Weights of a small GPT-style language model, trained from scratch on English Wikipedia.
Training: a variant of Adam for these matrices, 5939 steps.
Each number is 500 + 50 x the weight over its row's rms, rounded and kept within 0 to 999. Layers, rows and columns count from 0. Numbers have three digits each. The size before them is the row's rms in percent of the matrix's.

# layer 5 attention key, 128x160, rms 0.0591, rows 88-104, columns 0-159
090:554475585505516520561522455528465513402497565481514526463500472492429468416518509488648458504472678561545503524511499526496561581602386481526451416481484610536438491460525507472499607494503500360547491541483489479567503529524496437490561516405466510393514514525535459512546482509506565493506529476533490498410512518522479566491540529467503509493550559534524499538507542472495526468501414496525521445403451432503526542536525499616513667533511469486380419500441499533474490534503471
085:438509559489565504485523484457476495482573415517490492486554461500442523447485454483557474543465495481532525481493448519416559526538427472519434459498477599474494533484455541483509423452471437413621509536438456530481491584633526450499507489476510490481493535562472494477488550456458503553477454448532458529373484461472445537526514531525515548493595518568590513492453481402451498479499445500504491435441523512498511501462499462667525765483528535411481456548459484481489537548568463
083:524485550548489463463518555436504473521523493492588595508424544478542542556447502574325516446522298492436447612554520525489452621557582577477499510497619406515499490458550493408415507455492517648432592520539507489481460492482529563480440503504512477556461458478426503481520485476535455407465501424504487481599526494471460462467508474474517485524508485497481452516544450497532539539468511506448486522483441461514566531506412547456498435457523443490475518472484484521483502455407537
090:515479549473465480523541544412451500465570475424436566516474446505467422491487462494422477459488292492546474485442518598511496514482496546492483463474535451469470521562474459462441374529399506499557578515437508491486508489578512458484532489489551548547473513504592533579535458477463497527518484439417453484488482520500470434484488506529503535536508549452476587475583463448466455576513491436460405465504554426465525545531451471622586670489522499422483430496522471436509527614462452
091:464468536604494483508458498457498498415549437449417418533560527461516463562492447612475485500507455475516489447473488528453524514502412587541522479468494580468495504571448402505429435520426416461566461486481381502445446468446542506481466439542440571531473521542552440519467409497585467523468453534398458495497517462542554406446519505464534546522561580483403511435559467423454465519541530564512506436468516521475466488490532525602521651513494489502417465577515422476590454591518517
084:486499395492466496459509494453455518585508554518501504488524580473576518572564491464418489467522427425558473508498564481611420515413495533480555551546531380531448409501519483409538528524558554597467444504492556474447467480399512545515469537580524484578459476478503503548524538520520473551451461505471531525540507460432445463529442498527505458519489478476519418508511425621497518456489477440451497500498498468534534468546510503335532286493494457572470540465562486539465439435426522
095:531484603559478532472551496552570550497495539466517398525523499477436510512512493513625508537433811530528545509521481482452510484555441477515448495531471681462550512463550592555501530459579553408581446543499440519534475484493473487520516497472477543480576514533495498520506505515493469474548519505560561480481487484520508588470536506481508515454454515534464501505484570426507488488560474516553548465552518606467547510487455473527491570572454525465523480535405533472531536498525429
087:512484430501488520524543505483497498575453562509543500555495519510556510533508516488475541465545632547543482476573580511568466479458632489467544517547491425482508528471523426539478502503486578546435539512443598453555498491395520537495481536501538504518520501482473581469500467485425547434540555489523517497559518493549540492532482518508490480469462535488488463457494488575549545498486508510468529483501516574517514480508460545277454200453535511551527500458501524506443506413443526
081:557495623457517452520494517484497487426494472472544552477479484493410483546505443516490471519487451603481486467503457523400528563532463457502393458485507587533563541496553559477467480516498493443610440484468417566483523546579471513508569471449430504523488507493521475478458460526522529579537437453489447507463491485487484553472497457510450555503525509497516456514484480394481485503518469487452476530505526486462504457384505523702512757517460523408519435498525445514548480602541451
103:474425531505514441518506484536422486515463507472458513492498530511480564586531463606485531552540656525474570543524533505520555528460594487510525492561451534398580470507610506561502463530506566590486417441476528527454540600352471543479479480520495501399504514391496603490520416519488524493571542537547458539526508566508491524506476523446486498486378419456463539494485516477552508485512482590483500559532500656501483507545535507397483379554547528533497484404463545480548491485479485
084:432512473460495505500551565596517534519424561439434473502532507531546518522440512469507533418476646474503572454544479442559440407485499469499555518523401506541508514534502543500514498497504530552439447454525593532525495453414499540486499464588478450494494546506394540643439551538483513429528526580543513461576489540524493537544527508502524520486483466515507534497481532511524505516490479505511548491530476558450487444561508442306481298477494558520519585528512574440420492399451539
085:478538478468549524443515463461459509572562450531554490503539521464433490569460416490443413508553368558485497470571471473498626492436451534464461530517510479526533523488492434565479396529545448436560576522462553524535575480604574524500567487494505464567546504535488419429503546537514509489449511484400582516473497472517571496557467482547493561539578518510488556469504401473509559443480459475410427427444466400452476561402510599643530522431515469469453452426543421526479531515492493
093:588449436475493544506476490480507507496428584527532519423519499532515594389523503435531463504454468423461511467435475446480542567615473483569453560459524463555421490385477520422546605501545442500499469574499497525574452487537529468508454461538498566485386621595471409536526529486472531469454518482489552501516380488509498528506464533503507508500521538536490451475507488520473560399485585506564506609425535424483467550481546487594491652465467466542554551560572482464459496485536567
091:489502503485502564465525492435437487517502540525563518461526521485503539515454562509387499496564318533502443557516515481531504511408627522542558506479537405469510447477487390460481508522499576579416586493483489491482531417432457517469502513508479435529495482484473521499494483484441467469522537475422530556606550514475525442512493465500515456523450527473494461470462542574544520521451646428454524497467472437582529522507600530354443301496500498544547564475545517551520537454480512
092:538480496485485513499428525618501569460530563495550576565470427516529488442493495422615510515447662482408472481521516466571468572557408497489429495532502608483489560504466544380453540401512419321530501503495515477509529522553472464573480559484493455476511501532513510498514570495534505498532472588576525487433442473530459527449595557490482467504539552506525560509468486430495430559543440505531520458496481445532490449466473465552500691496550514458535466514443542486476496491469516
081:483464419544484509501511547489511428552471533492540475488499563476530464538464458464476527485499454471451373397497517532557396425502485455552544529490489434581440516566513455479539629546553525537429502547517561479475480423517542604476460511550457498516566539508479393562455494495543450538446459619506495513454555374568577512581495453448480404548479549504473548483495513541585517582506574503559539457520502537501375497506492415411549545423468459607471494521562441462469458435525475
084:430560485491505474514427441438377494519475531524454558482442481497587483508454503544375534476554461485544532514560495530495533474472577483534583507453570434478400562467430470457492404537455507566507526515457541482388489555516462534507457580515498453483550506530461511464519502466461555507497580483518499553617565484444493424524547425512560473438515418428554549397468509572496423517515550582491421467417516451600534518509536449436399341484539519437486514470518448501448554476487467